config.yaml
n_layer: 14
d_model: 128
n_head: 4
n_kv_head: 4
head_dim: 32
d_mlp: 512
vocab_size: 923
activation: "gelu"
norm: "layernorm"
norm_place: "pre"
norm_eps: 1e-05
positions: "rope"
rope_base: 10000.0
rope_fraction: 0.25
qk_norm: false
attn_scale: 0.177
bias: "all"
tie_embeddings: false
parallel_block: true
init: "uniform"
init_std_qkv: 0.0576
init_std_o: 0.0
init_std_up: 0.0576
init_std_down: 0.0
optimizer: "adam_variant"
lr: 0.00237
beta1: 0.9
weight_decay: 0.17
lr_head: 0.00898
grad_clip: 2.0
warmup_steps: 254
schedule: "wsd"
decay_fraction: 0.412
decay_shape: "sqrt"
final_lr_fraction: 0.0
batch_tokens: 32768
seq_len: 768
doc_mask: true
train_tokens: 150100000
steps: 4581
dataset: "wikipedia_en"
Each number is 500 + 40 x the weight over the matrix's rms, rounded and kept within 0 to 999. Layers, rows and columns count from 0. Numbers have three digits each.

# down: layer 2 MLP down (transposed), 512x128, rms 0.0379, rows 420-472, columns 0-127
# up: layer 2 MLP up, 512x128, rms 0.0722, rows 421-472, columns 0-127
down420:514466510524415594470432571576583487486458622521479575563517516457395532521381528608419520436414441513491518438485516535484520478463439528545590361472503522604418545542515527454491404580458434447467476554505584457437412491459583496430487610508444533481496523499547514576479528574537501484527473419500501509427477550480505511558505534601450491504519476518454434556572533432490504443519
up421:500518460448446587502485477518514518451512495453510499519523460501531439491499477488483490489475554469513512512503498459568490472454497500464532480511526449468411471609527521453495506548557458405520554492586579541453425464529529509495513507472545575527507526537475604514594440506485504550563567493526446496495528429483499568598541496429424439571484522476521437504487436495523400474423
down421:531475454427497498510520478470527478469533494476471501550518491547545500484472487518504520480473503483480455524510512488551524518444513506479549480501548517499269520532498493484483495518512493473511517484544544503480496522489477495486515514542471533501509503536523619463517477503513475515509530522501469530523508509526464496538515525529447537496512456489507471490531489504480418502492
up422:583492452442446615457495546609501510475442534454455534514523455426400388483488513524476430585572494492429582420533554487509501511435488453462630434571510483471496535529536558469485413550614488464573516443531549512484453438542560506546453536411506553479443480578454502587502445530497460476608536472539470477484558489488489565528593503448420491503515554473487455427490419469543470525536
down422:641449545544515505468428485510445521439401568576480529499555533419411450475558436510491414526522545563444585457540553490457497494523588500460547501485460454520667549438420517549530482462483591410560434504442514485457450562468466426542417447463531527450486486477438410542490472525523472453506538529603479525523557527544543508459554535430436503414428566482595600552467502519455628531519
up423:498506507482506489509489504486507505495498493504502506498513498509517505491515511499500509501504493504518511509503499492490505520500503500508504490503508477507512515494494493503492499504504506494505500500495498499499497513499507506504509510498496506496502485498505508502495497508480517494510503488509502498494505499488511495506501501500495498490504510500488513487485502510505504498493
down423:504498502506504503500502496501497499495499505497498504496502497498496494500498500499496499500495497503499497498503503501500500501507501501501500498502498503499495502497500499492499502502498500503499497499503502502503495501499502506503496499504499495502501496502499501503498498504496505504496494500496498499500494498501498496492498496499504495494501500501498493505500497497496498494495
up424:504472456403480575471524541493500520469512514435490532456506478514487451458481465464461503493474566424509495489519514499578493520474482528475512457517509486455420533535522481411476468560532464467483544494590591548516434483502542531522497475485514597503498537521485599537590467488522472512550545533583408502482500414493482543612509505451441427540512535510532456463496458501492385480479
down424:518475459378518539479518526505511529469531520453504495496516482518496475479512496503464493476486534445499461522512526499542507494441486523506476444499532522481262504557521503429498511554494462447561521509590597555510483507503510523516485523501472591490505490548495673536524492487483484527533547519581389555482485466535502534592526516472417470505542478504526420476506455485496393481518
up425:508519497517506501498501503510497483504490505500507491470498466492493507493517503508483487502503505518498507510512484505506502485504495502493500504514479500498496506498505483498498500487510496506516505497499489497500520507492494500529496498488491500504493495502491498511502502502512526497483503503485499509503493497495504499504500488508515508511518498510510503499496505492478503495488
down425:496496496497495499496498499494499501503505495499500498500501505499501498502499503498497500502503498496504497498502499496495499502493500497501490497501498499501505502497502506502500501501494498497500503499501505494500494493496496499495499497503502508495497499498495497500496499495501490495498507503501504506504500499498493506495500498500500498502497493500502501500499504499503496497508
up426:499485463403469564497510532495506511468506544447490512475514435463455454470482495503455510488479578434533508519546505482555472518466493533453503469517516535520413491554510452407486468545557462425528560486552575512521427467510520527526469481488514581508489511524496627524557477498485478549587542539561424471454473416504468582624550512450430440527538538533528421488489459514524406469451
down426:522457483370534477507516532518538528464511527456499518481514461512482519520533499522460497465464546445505475501498483519551505514460476512508486418494535524523258507544514472434497513514536480408554539507526598505514430498479496522516495520528490563486516474530512687514504498512506495529528528505556409549462478462523536521591523521496429489495538479521534434484484481485478413510520
up427:472445457406466607495499554500528517498498544475493506473513494458465466445461509521416471477497569449504536502534530482569461498503483538485477443521487491510422497560514517431462494555569452428548544492584579553540420469507516492501467523488508582485480483512489613561601475520506496492540525544565449520428476451477498561621559466479400468529515532543488466517454444486491406478476
down427:482477501416527513514514523502505530523492527490486508484481491496480511522472529522439492467497539478497527525521493503528514506468480492549507431485511543553319526559527484471513525507523494426560478500582522539528449496493500499490483530492460541494499478530520594515528479482482513491537517536522415550443465497507538535557556492512426483473507502524497443482491459480486422461520
up428:554440445509436534453530476504448524463479506471453518491442388482480495427527506480558545518506574513476562491411423514526471518501524536442546486487536486517500480548569466504489465566505514401475545510534514559474435443478519475507545479447534502511509564529403484521517466578555556507524518506601531440470462431470546574551539552430477457584455583530487543487504463490480468517430
down428:439496580492579512518420542508523508569553523529514439484586550494546502536518504516456446475485465447486449503572560427530515508494422534563557525467459461461405441479509551531520510460449543562538499443481442492496533508501520548460441450591454460485468466476531510459532477524463497426527502555404500606482569520561502457531422437512478507437554409536475435520528626561509465428530
up429:459491559471574454536447519482551484494545505472550475535496483464509519516506492497444390429449519458573464471485530476548476571512545505470429521481505518470460495467489500494483526456484490534549524510573491496474514505411501535473520512518530530505559485559521526430561543524431515496527473621467445471477525506567487556536508462497454463492541528593489416543486462531505478497490
down429:529443524510529579420502466556545446540442498566527553460492457537466472451463503497581474580523502558482535508470499516458504466545538558404560487532507499496483491506560470522498481509492564478442423492385428504482473515513469472485515491437479445510464468448471534566539476496509471455533562391505565466519454539510485501445523571536500488483482507462531582477474508537555586531533
up430:467474435495522512527537558506490493493498477527513522444584536505386474528542574463486534477460549572432457490493479368553513522579519485387501475557513578542479613559540394412408375539568480471488538559586561584520424433525479468503496509405548586550403512485516514524541469508512451479611548534543428509491530500453445526489555540448474522503385507513325531626570436520587482447436
down430:436569525571515467587488547438448395529477528553494486473533536495428553458439497535404572506575521519434457582455549543510502532519518503527444486520540494508450551611523548472493422564500481500572501399576471488559531430548529486480436496545563498555454502407554512500451480401437532533531445471427449470448532576516589406485573434456484513319426517460601518475493543542563467448494
up431:504503493510490501492517494513504503497502505503497509503488513496515498513490512502495497494505498502490515497502503505509508503502502509501502503506484503496503491504501516509500515494505496507496511500495498497506510476498494497494503513495508491523495503485509499496506510492511506506497502513507485495497481510509496503502507496507500498517488498496510489508519493494494503499504
down431:502504501499500503501496505499497501498497495501501497503499497503498497498499497500498496499505501498499497505503497498501500497500501496497502502505504502502505495499502497507499502499500505492496492504500487503506503497502497498498499501499499502498500496505501502502498502498498503502501502497496505502502502501501502500504504504499499499497505498501493499494500506503502499502500
up432:399459372467424546478483363512508553450521424437575576517588438493557478559526426535450446417543564506481434468526503552499398501532528435567601442487511375427427444495555581491500517523542401429574528471510530497529508488453616484468459661600529569485539564574430513454560460560452572564504569485472479548520509490408535545574523482513478449555461559577575443482473420370485423515439
down432:566520504618557545532633428399485514528508538427453538411568536531553493535451433543558560526568620505503466535485379482455590562518437467496427446451466439435332400535515484443406529564533593432536505559597638473505422511537514513509550516425553428527509487519436462488531489494521541577578384490536489473487450496436506492539576437494460493493477475419632452477525495513502521443440
up433:535457574528392492488486600422544521512568430489430551452540504453495424523412485500402548508531480419522496408465629456548437436581520463534535449545540466474462473431532500489562447575469477468643521538509481513571502603543502433493498547596524522576497467574515542450586449466517478464644625382441468451466562497521453520510605425486523513560491539457510436447423373487472474529432
down433:596573519542475507456524528514518530546436408550497490459500477467482442543539480414498542516480493560492463542560479502433437489474528599531444522484527557511342545504515544397446533397561468459526652501571532507437519612554471484478419456517493483404517569431382537465506546523347492536561484504493552591595524450463467544437478435475494570512464481513544553577453536463479503421485
up434:418443481481410483447527486535472471474462447453517553527530452488427440575574601505485544492515487458452494420523582436498494533504567422446585408580532468478445428511595519452572433544593497494546527492577535572472458460453594521463478593511589565487418540587457524518540435574496565454569516403508461557507514509433469491525610486445445492504542546536403494472526384434470458459483
down434:502423471521487441524445555515508443462506496475477494521524528453435512538529455412584581575512572480547589496560598463523517498502522504498512488557531536514557444411501566494479510514537625435547419531539496533474480475430531466437500508511630532498583464451357505501527444533491578534464446419525457461406524438490492549524603476407440507439476495479518614564497467458422532507500
up435:511472460395473584473521539507522506476492527459482529472503486468501487475477476513459508500467562448509522506529522499576477510491507523466516449535512506483446519556524492438452499546541468438547547478569575528515446495490518512521472485481523584527485523519483622530596448509493499515568542522556429492450494416481474570588521508468411454526512526510489446492465441529498395479464
down435:513487470371506545509506544486531517466527525463469534487511493492524506514501494537446516469466516452494494516523510498563510522454491514500492426500544519497266522563513487451489496530517469423574529506594577540532468519496511507498475523483495583491494499531512670524540468479481466515542533525547402543449478472490493545591534499501399459501546492521505429466499441499497408480497
up436:502498503497502499495515494504493513507503505490502514484493501491496502501524505491494495503485501498483483498487504502499495485499489498504510502486495513493507491499493508508509503499493509508489495498498492501497501511506495500508492503503502507497488512500488485503510509495495495506504491492496498497488498514495508507498499485503511506503504497495510499502525500502499504517503
down436:498503501500503500501497503500506499497495493499500494500501503492501502503500502506503499498504496502505505501500494498505499500497502497502501502503501496500495495498502499496499497502502501495500502501504500499499497499503497500506501500502501501498497499497499500502499503506496501504510503501495504504503503500506503500500501503498495494501496499501503505500502501495502500496496
up437:466396515395392552491494475528505424562572450436548558605510539402443430490482468538453434420627552437551517518474617476576450371527515456470561446501483425568424453532490508434632552538552462477552553375495512564520454512504450477529551639571497529418490543634513518576532439497537510555550534541498490464514340473475425456563544420522442469567490575547518525404589409494502527491526
down437:444481379406575449472430431447464504582554532418498546455466493488586454506427361605513480576420498530424496469439417511586469514603528535526487442561418501530439615540461408472562502522444478517397619607496561485542434467516421446583506497474394588517548506621552547409516545457524423454521591515586451422411468578594491576598490446404639462506572561489438538611491475432533572489584
up438:545368487554462519528496496404512534444559476457486472518498545394574489454513447456457433561470565502516526509478574478558486441542543467517478443503546487494473384585630502508511489517482432417589535462502518533520497503453444570498539581494563536505519431588460514478500417545503472545542631506488439426418564485516608550541514414472424471542452587567511541543500433402457482527511
down438:519555557357510466491494563491577491552513484551472512584506523572555559499474507482486483527481393526513439473485590497412403529494502511478507422482473525499382509511428529461485455537472533522416510573542438512408469476459495439543527482455489453520496549558534597451465567452553502562496452506494451530468472571557381465493537547503563472573540442514480495528515541413532525532473
up439:496490503487482509510506491501499507511495496506509509490499512502513493511499503503513506520496476498484507494492493509494509510505489515488496511503517505505511497509482507505491490497489502499500495500501488509527501491486508504516491502512513501520502496507487486501523502477496486503507498507490506508508500504508494495492475469500498494501497502492496500501522505501494488497509
down439:504499501506502497498503503503502503499502497494502501500494500498500502502499498500499496496496503497500505499498498498507496498500499498507502501500502500503496501502503497499501501502500497501507509499501512502494495499506494501499500496497495499491496508500504499498500500496503500500495496507501502503504501498502503500503510497501499496500500501503501499507497493498501509498495
up440:537402460539420505470514525502416508488460550439456540513411443481480443461510488476522535488534564525478568511420458538497458468518518549464506496522545496493501494527592492522527498583493471448453544499527562554552445457487485462500552490489566512488515571523427446476500424563576535487516560444608523427473464422466526551544570552478466468542443592485468578496511453471475499534426
down440:413571556439670560527387445467671507513595486583582479497557538509568604520502532584369470438449406410547394454675510389476504509373451492602443452510443442530446584480321507478536558319452599613562350425446408491455548557546544532530422466552393552542488382508551672525523616446371516498440449626359456642518578542505421396463467393547568501448616262515592392505496596622537445403704
up441:487505516500494505511514501513496477499486511500491506497506496493466496503463489500499499489511508499508515499501499499492513514492482483500495481501478499510513523513510486492487517479486491490509494497494490492516482500493494510528512504500498497493508491493511496493507496509494524500515494493490508514495507506475496498522480492501488497507498495520512503514463496505503500493503
down441:498496495501498500489504499501496490499506501494501499498491498504504499502501512503499495502496494496501494502501501506500491500505504500498498499497506498495493500498501501502502503498504498510500507502502504500497500501496501504496497495498503496504495501498493506502491498494501498503499492504505497499501496502502505500501500510497498505499500508501502497498496505499505497499499
up442:505522514535487494483531449426472573563523491465401436543481381514547445489466533417500436526510575504547464522466496428515472485543536511502529514608464484458420471478543522504566436512550430400503545508500512509588465526473522441437504586495586504466561494543486476473581478558520441508508455507548459598488617446491539600591597500438496435412467527477609473505485457556572433418483
down442:598439488461471515481532510545475519483488530472528537567525517487551553519495461573464550506500507517447478428516497485511467443457536519535520526516482514585370537436467510567501550481462463509526556500434492487441602501524535536522520536602472520499476477582502572536429520527417478509530477544462544429508470565534470446495458516507540489498486479448477446485457470420504558506516
up443:486465463416474569476510540506504515455476521466509541461487480488496461471457496510444515486490563448514531511526536492581497512517495525454516475526523502489447512555528469435476477542542469433533533500572577525502434471489536530534466493481519561538489515528487623521591483492501488500545528535557413518465481403467479578597525507477436443529528540511501462489484437514474394483464
down443:500480459366503540495521532513517507469501516468505516486506485515521493491490494532445508472490536449500496518529528501564517512478461515484480443504543530496282523565520468441484507525519460414589533502587590555518453500485509520513472525496496576513502484542518683541545497470494467515531545521556400546439473460492507554615537500492393458499541500513519433450511441494487400463502
up444:569435456505502514534521552458473541460462547438450484483471447517467493546490529417547535533513540519487529460480460470518508495596462485457505464507501416479487475537541503468492479555483471447490549528541552538520461452420478484492538481473509534534523587569511478513529475531535476479499568534565469503461519474453503556566540554483477520515516593540472470479514451478454460480443
down444:518493527528569508431548434458541538522560530548415463524497486477604568466570501523540499422414503431547475509484576411450576502368463430590515469472480581454451534430480478511496514486500461532516376453530393594455540584482477513464383505495437539572490500559491469461464546485464484411486460547499552562521520459522514492457528523514622461502596468524466473480555521545507523494652
up445:509512524512495482495501486505502510491500496493509514502502508498489504506486497502502517486505499489485507502500492499493518521485513499499513492489505511508497492498517522506497497495492496494490505492499508512499494483503494491511502512503496486493507496492499497490501518492499493502504497493498499496502503500506491507497515501514490506505492501498481499515482503501514511491515
down445:504497497503501510502504499503501498500499499499496494502497501502504506499502503497496499499499505504498501504501504500507498500503502503496504495506498502499496502499503492500503498497498501503495501503502491499499512505503502503505500505505498499502496505505500500504498500496494501509503500498496499499497502498502503504502495504495497500491501501500502500497500497503500499500496
up446:511486503505493510500506492507499498507498497501505501498495513506520504511494500501501503511502490485489479504507498517504488505510495509499475509504490519485506501499499484504484499513505501490512498499511500494495503494487504518491504501488500501497486499487511485518508501513476509485500504500491497495507512489503485495509515499507518497503496503491508506487494502505492496484500
down446:498504501502500492499500495501495506500503502498499504504500502495495496501504503502501503495497501503503499503502499496501496502495497495502501506498496508501497505501503505498501495503495497500494503496492501503499495504502498502496500498505499501502507498510506502496500504495504497501502497498498500497501495500495499499502498501502498499496505496502498500501498497496506496499499
up447:507510501486490485503469509480514498496493489516500522505507503499504503493516509491511490501495494500505519496493497483490495516508510500508499482496503497505499503489500527500509495500497496494493501505494510505495497490498506502471503498494505491493505486492510489493479493493511512527506496491502495502503497506509494495503499486507486510493501507498485503506503495512507506514479
down447:498498501499502505504506500503502505494502507498497505496503496503498501501501498503499499500500494504498503503503499503508505500505502507499502497499498498501503499504498497494501499506496503501501502501498505501501500497500505499498500501505501500501494501505500502502503501504495508497497493499503500502504497497498496499494498497494501497495503502505506503504504498504496505499501
up448:402498456470427576436526298475488516421461505449549555506487513430448518539514513533472521547513572553499505590538488472496469582543474508525498506425529429515462448503536489511446490549488527437572560493502517536465437467510550462487470410509519514573567536491510533497542451610448517586518596412518554525542446402520483522554493477477502475579505453415564494542553509525505455535405
down448:550506540507519444439490542480524521518502507521420516502595474548533478440479478424501503493546407544500545540513514510558503525476471559428522543460546422464436477470507488568519512548490507442509501500529441550527591496472499533492522508547469476562495531606465584432533531520544533440493443472567401494463545547481528487442505531467501507402421492522454468502467553516540425474457
up449:420593402492510569403537412457514516478552487461565492486669385468530381494425476457440534509563561471536575533426428499489485436562444562481499428481592508543439423532490553527484429655502511399642603591541507488519452529553497472518560516467523531462429624549539557528553413479478465490522547560597441521414370454517446589601496504537466503556401576518587435428457348511448482467496
down449:599518469483458366448539453560486604508483661436540498530522454521597489529412480416468520549499496499535388499453486444504498434472333542400615529488547524548437438549593580457539536449548542563538558412526518515562476471497493462354549516514569479509429500544553457465564467667472450480473558502672601445439429455493480506612530611489508429515416482476478588512446508579556384480443
up450:467528494502501504494484532509550485504490515499510536508469421471442454504486504509470521495527483470509528497473550526567528501431507540453495458512453545552498580552493481436476528500431527548527486459537522575424531529554520529502523505447508522492505495496517523517509450510506438474509523520507457528487473514455475425421549522521445504470550515482521498469484449581507524484524
down450:485489497491506534491569461509454484510483487513520520505547511534555540531487501477497495510512531541481470499536451491428460506594466545515495559488566465472432437521468476524545484477539467452498545491425482437500407481456501481520536494568544507495515503541512523516481557516470539529439453505507518458494504488514518555557471482436534477492464502516509496455495559476499485550451
up451:489529462451485478452555475489520539479521560459494437502483472513471458496466538516506408519588583471511401529429535446545467522501503535499569443590481472425461520437574443479567487537487497473424558513548522575401487549430536501529499520571593491559470347419531504540576580454517461505514551559455549486484538416487504505537434451416544488532481523473521587501480477508532428508517
down451:515466558535441492586492564523458513547509416483480526572505480464446469524540517508506532542555434438510565482486466484522452497440512547571451534461457474566371511498518534466499541483546479478534450492506483465513489486524527504458532507474483517471516546546460572517484496521461513494524472470511456463542506617483537542495514512474533442428572502502502445505521492501541493468485
up452:485482486523500496503512495495503509505506507495486496513481513509511494499515503499508493498501486501512485495506505503515508496506505509501506507500503502494495491492497498517507511506502503501492493506508499485470509507511502497479500494505498500501490517507500495501491502510509498492493504505516503492508508504506512497495523518501509508499492493492502490505522502492509511502510
down452:504504504496505503504493499500498506503494498501500501505504500493497501496502493501504499503503506501498500504502499494494505499498491495502505502499502500504506498502495500503499495500503509499500495501497486500498502503499501492501499502497507500499508497499496497500504499503497497500505503500500500501497502500500498499500500499502498496503503496497504510497500499500501500504498
up453:498549475468438581466514418525490508456436515459449466503495438538567512461477504531573531586404603499479410462523321469502549475480461548518526517452473547458415501512512504503498449535558500429503599534488569537450431477440561478552529491461535558542477533479502548445511501564548483519470524497550518453478434462434501541586413572453442442620493535453442511518564446604459458563437
down453:539550519514438408454413508505470491506483528537537432577471432529500500390445495459512498545417494601391571560515465524469411538546545590537473586419505416415427461454533612495504505532511495523512545490567511554493456553487502615506532515619514543503539472486544517452618479557490489517509435489481539551537492538467459475566404533498434486478437456450559576525448635542510379420488
up454:504512500502505494518511503507512501502500503502492512492497494489483501498492509499499497487488495501490522519502503491486492506532499489512510486501477494495502524507490500495506532491501499498507499505488498484490478502493498520502515518486509507489502500478501504495494490521497526516512489488496501491484492512477494494523491484501502513512503502516508495502477489513507506521495
down454:501502497498497493496500502499501493496503503503499502499497497501501494499502505502496498500502498497502491499503498506509500501499507503495499505501507499501500499500505499503504504502500501500498502502503503502507506494501501499499503496503499499505497498504501501507498507501496505510504495497501500503503494498502505501498501511497499498495495499500499494499498508493505497499500
up455:446434554459421515443502577522531502475470456462528463549497546313536450556375565477517444560594577471484621531483462473568409473574500462551492417510576459441457428488529390439526431542443491441539574568526500518427495451534501587508512540519529502436563519598510495545574445471520559498409526382527396477464455484539509559551484600493481492555418513480555514482516551357599483523469
down455:509535505471486508563538587505513535476401426528495491515512483466474503553492475481457374545571505561465491438412597509446432482507538553431437539558497426474395428462637468501438441590491501510400478475526515383478490598538576552561684430432584499536442534563442552573481465525630657435462479500477524468519437548471494453477568523514596472595447542613518482450404420425550626453442
up456:616488416507493502544550353469419478487535612487448474495534563595458474508541485483406487458474514375522533524467595404494614523491527446474590432567456497452463585484537548422469436548438484536524495482511535610548500547483474498410445576509588568513459397578564516575556464484529477545563540479494522526501522495492465419515531490503471477530480486550406521510493359545491470460557
down456:462578512546513609533518538473632515506508463495507473479525490467420442521558441466586430578473501528476470540541432500516447523531408511578491561442570492497432499482491518473492469445511541447490531515476510384612536466538492526459548469509485510487471471459391617455568570390506578537532544409541456462548524503542508589551478530524510517364445540492480433538455597480481458480479
up457:492510508498495486500489503500500500496521500505493504506508510506500500497513502502497497505504494513504521504501502498496511505494498505496520492495498489505492496495515508510513499493494511508484501506489501486508503486496500499496494511513506494513496504504490491487499496489495485514489505499511499494496493506497514502490503502506491507500498500501491489509505494509510503509494
down457:503500501500503504503497500504504499498496503506500498501501496502501501499499495497499500500500499499492499500501501498499502496501502499497501500504503497500502498506499499503501499497499504490502503500497497502498501499496500495501501502496501501496498499500496500502500500498500507504500501496502503504499501499505499501496498499503504500501504498500504497503500500501493505501499
up458:545496443494473557518441507425518509554432556434485548516459488578421470563543554442486514458537504536441458381560485553424594444541527382379530440538504483419462525548526585432553492527543540473529521492529522494531455444542489603463500522501498533555416534576511506426481526492473495493576575475458512469477542516512482551496458440493432484536550527547437499552389408516465507536495
down458:531520490514501525477491528511449489465529524494513487573506482417511500480538491546515487568572460421555544561497568493536457504466510555536487538455485534547494439485508446508486558529474479492537494481551420520466548535484451400530501468487518493401528512535429503505453536521443456469450447547588471410499570477522548416528499497476460472460466513505497546498571479506502504494533
up459:489504481494488508508497505502499505501498503503499508479504507508494499487499529498492486501496510513494508494501498491506496475514494508494505511505502486493506516504508500477490506499492507504519503509488488493513491527498509515498488490493501494514503496509492497505508491497512494513490490513494486502494481491485493488497482460500501496489508508501498484501506501490487479507501
down459:499499496497498488497501504498495494500505498502500497497500501501505497503499500504500496499503498500507499499498497501498500504497504497502492506497500497507506502505502505505501503501501496495501506497504513503504501490496493495499504497498503504493495500496505504494497500493501498496498509503504501508502502503496501499504502500505501509503497501499504500500504505503500502497503
up460:472522493475528509497493532553486479506453513504519511551505512492484514499484530475459518516486524520501524529504471497500521471545488535504517485509505484501514532521492509473501507469494496472539501510496503487493461541507490518500476544491474514540507475515477506523507524459533544520505488489465517511496465499432537475506457475508507483510530494535500483477487476498458470508497
down460:511495505502490486500492481480514490509518470500473500481504505511511493510503501531507495500491500480502482501489512515504476505467505491482498512480498501514462490494506498517505503533505492539474515491498500504495529481467506494506520496504519499500490512458510517478507479512497493509500506510505498513497514484552500512525513512505498515501483496485506504517495521498518499504508
up461:511506459467494583484536520470545511468515502437510518437520447483516424469501502488456527489489572477501497500518525481590475534472503514446534431554502476473445465575507467425506549528532443419538537505565589524454421511523512512525450436485534579579484520525474611559581490503481483497563536500522411493434528401481462559574506498449429445569527520450484478495476440525506406457436
down461:512517471428522538506522487468528495494537521452500543479542479516555471504513501553473513494469539461429469483504501493579543520453469525503504421521534498478243494543522476427507496516532456386566546499562575504476486514524487476520489494494478572522501517533503674530508523487488475523554535523528427530461497457486488532623534501500415477509521488518504449452521460469511421496498
up462:497493495500495506490485501500492481497521492499495488504504523509500499503523497492502496518510486499513486496502502507501499493486493509492492506506506492502497487495493484513507486500499500508490506505500507493502521493499503498490497497510508496508502506503504498498491497500487479479481504511506497499509497491512506496495511517502498491505489501496504497503486500503495499481498
down462:496503503494505499497495499501501502504498501503500499504502498497496502496502493500502502497500503501493503502500499498494504498504496495502501510501499506503503502502502501496497499500502506494502499502503493501499495502495502494492500497498505504496503500509503500501502503498501502494501504499501506497499502501500496494497504498501504503505510495499495501500503501501505500501502
up463:512527505481516497501501509496499515498509496490500502490503484498510514490514504493483514494500502499487496507503492496500510492495509492514502496494498488498506490486484501515503493504509501500503499491497495509500501493511484496503497513493498514497490489494493496505497506501462515504489500506500498501487494498495501504499513502502511498499511502500491512484518504500493501516479
down463:501498502501496506505498497500500503498495499499501501496508500493499496503502504507502500499498493507501500501501498499497500498496501500492499500502498502501498499499500497491498502502490500495495494496499494500502494501500501502503494503508496500505503497502498505503502501506500504498503499495490496503504499498503497498488497494500499491497496496501502500505501498499499495493500
up464:502515499517484520447508514471462541504497547429442504556442426518464413462516473425491526577466548540550551445458416497506490464435575526431534505503469549515488556542505501486550526514482521485449559465529538515500433528485481432491502473513543533524498549493452492513498475575539521488481562405580535444515470448529457571542486541486465447543426550446501612536506444455511461553411
down464:475502558414573509585417434484527475450472500600516547491505542446521629503499489593482489388510455452510507508557549519472497518525476491567448542471496515462403496441466565518524525416455519533473416497484469446508568482523518498567485472519462472509548461418571561476545545427425459548516392607402492534477498549481507430513533495551547570477527379528555445503491527561499479485613
up465:498507497483503512509509510505492507503496502497501495494510491502493502500509505496494500517503495507499492498494503500506507493507501499497491499500500491504509503503491493494505495494493503504508494501499485500517499510501501510496491497507500512505503501504490499499510500492510502512494496502500507502500491502488515497501481484496504500497503499506500501491495503501485490511501
down465:501497503505496500501502502500502501503499496500504496500503501496498503506500501505498499499496500502504501499497498501502499501497503497505495502498500497503496500500506503505503506500500495502502505503507510500497496499500495499503500496501500498499495501498496498496502497504503498498503499502498498505506501497508504498501501502503502500502499500503504496507500499498499501496498
up466:488530483478516427481487613455502527431475519468472517421531553460455490559515536541453395438586520563520458505436502497598544467533467468485456415532552507460442510550538480467493478556492412519525574488577540567546500527538549462452509557458582524528562451476508505585535467468445428561516541527561536542422564469431499495521524465460502487444505542483459505486547431583516485465583
down466:522484520460538503549495497521577573440486545509449589472488474538509501654488442448519444487518478438500479473385549382580505441537505510499517601451489464578503544476500523532546539472397467593576418545411533436503547534507568518404513523455507451614554469507437508484509450344498485493602553400406545522446538563437425633495528558488655443530485517461515445403439530501523545426543
up467:509499522489508499496497493507497502499515500496499509504502512501480504496513488502494492508510501497501487503507500497485501500497502510502494491496491506497501508501490481496475509504485503504493509501500507489502504489498512519504500504507491498491498503498496492499510495487481499505502500493497500512491510486500513485506503499500493501500511510502499513497476496505502502478490
down467:494500498501499503493504501502502498500502504502500497505500499497500499502502504497496510497497490499502501493497501501499498502503501493498496505501497502500496502503502502497499499502497493496500506497495509499497497497495500504497504497494496502500499498499501504500499500501498495499501503504498505497502499500497500503501498501496504505499497499505503497500501500499507494499502
up468:535481507496572505556500505486513504446458609430556512488493465509426456534498493463505417470435500451562471439455546560579521511475472441471491523581512407476497554587491556451491468539483523465483543480583538636477460425470497515468463597491520572631506586510554502537509371576482412514515578441508435478527512520464477542441549510478440515527502602514466469559465464465439490398474
down468:566409441528517488511459528579474578457404499555492602601506367510542588566517525466496440468506504524532544468448560472483565472402587491526554484516504506438473532593540484527585519553562493519471440438458556521360449594536485398442510505482444549450524539539473461527444469531437546473441389427496444555515447504540551561378508582435488457582473624487549482461481520495413493464552
up469:513515512503484502499497500512497515496473493507501501498519502499483501500512502497507502503491507502508499493498493499495510516487504498498494499507493502514495504507512503499510490504491490502501495499502498506508507505499494501519498501500501492512512490504495500499501504495493507515495497505492501507518481502507498494508484480506497509501500504500492495499478501495500500494498
down469:498500495500497504494500502497497501503506498504501499500496499502505506500501501497494495500503501494499502501498500500502498499501497497498496496501503502501502497497500501499501502499501496496497500503502497499500503497499496495501499499503502504497495501499499495500496498497502495497493505501501498502499503501502496503500506498497499504500503501501501503500502500504498498500505
up470:535551500500482544517427466423503516473468592444498603489481559572429479553472522428478518606522536586464470457493569395481531495481492410428501481597521490413486526474467611484452484530531564460649573505598525506435476506432417529476532499494511528491508509545550542440557528537495405459546551500425518490476503440514492526491505411436465514507487505483497449540533379552498520503467
down470:552443522439521443528527511607504483511489480482566498575417483370550460402501529511497489407476445469557472524491529516444402485453498480566588495557532509504433505578526496505528428542506475589516448432435441432497429562447541559553545436509598544424539501485523469510565502494583589485405510532593467399463561480499626446520567500542455410510407491469512511512457565480530545509534
up471:492478496516511499503515495506503501506491506500500490497490492505507492495494490509501498499508497498508496492500511511505494495493492495497494511504492498500505493505501485499489497501509502504501502499508499494502505503498500499490506497498497500502498511507509496501505508507501503482507507504508510507512512503508497501498498517496503496505497493490513499499519506484498507499508
down471:501506499504496506502493505501501499499499496502505501503501506502501500497498501501501500498500502502500505499497496496497504500501493497501503497497495498497500497496496504508499497500499499500501495499496501499495501502499503498498498500498501500501505501497494500499496498501499501497502498504503497501496503499500498498506500497502496497504502502500501502497498498499501498502499
up472:516577483477464472443458441503445554461524511423483533444500430520530493523513366477484548531429528478497559509451578456539483574485535444528572554579532397419503523527534479495427562468443488473485496543512532525415513449527615454436427409493536530520503554514490502495526447503482502438546594467479515480545561469526494535556445460514518491577436522513523491512475495495570495561379
down472:464439508515604539532525558508455472591483467568509495488484575506451578484433588460540442489548515513486540478517480535454520426489453506451484445459493504561494469480551497508535462555543475500589481463488585451568479532443440545485566506442451450510508461499459500562509588529484524616457461514559481538441415508475554520439582448525402542398485446501509536497519490515431562492488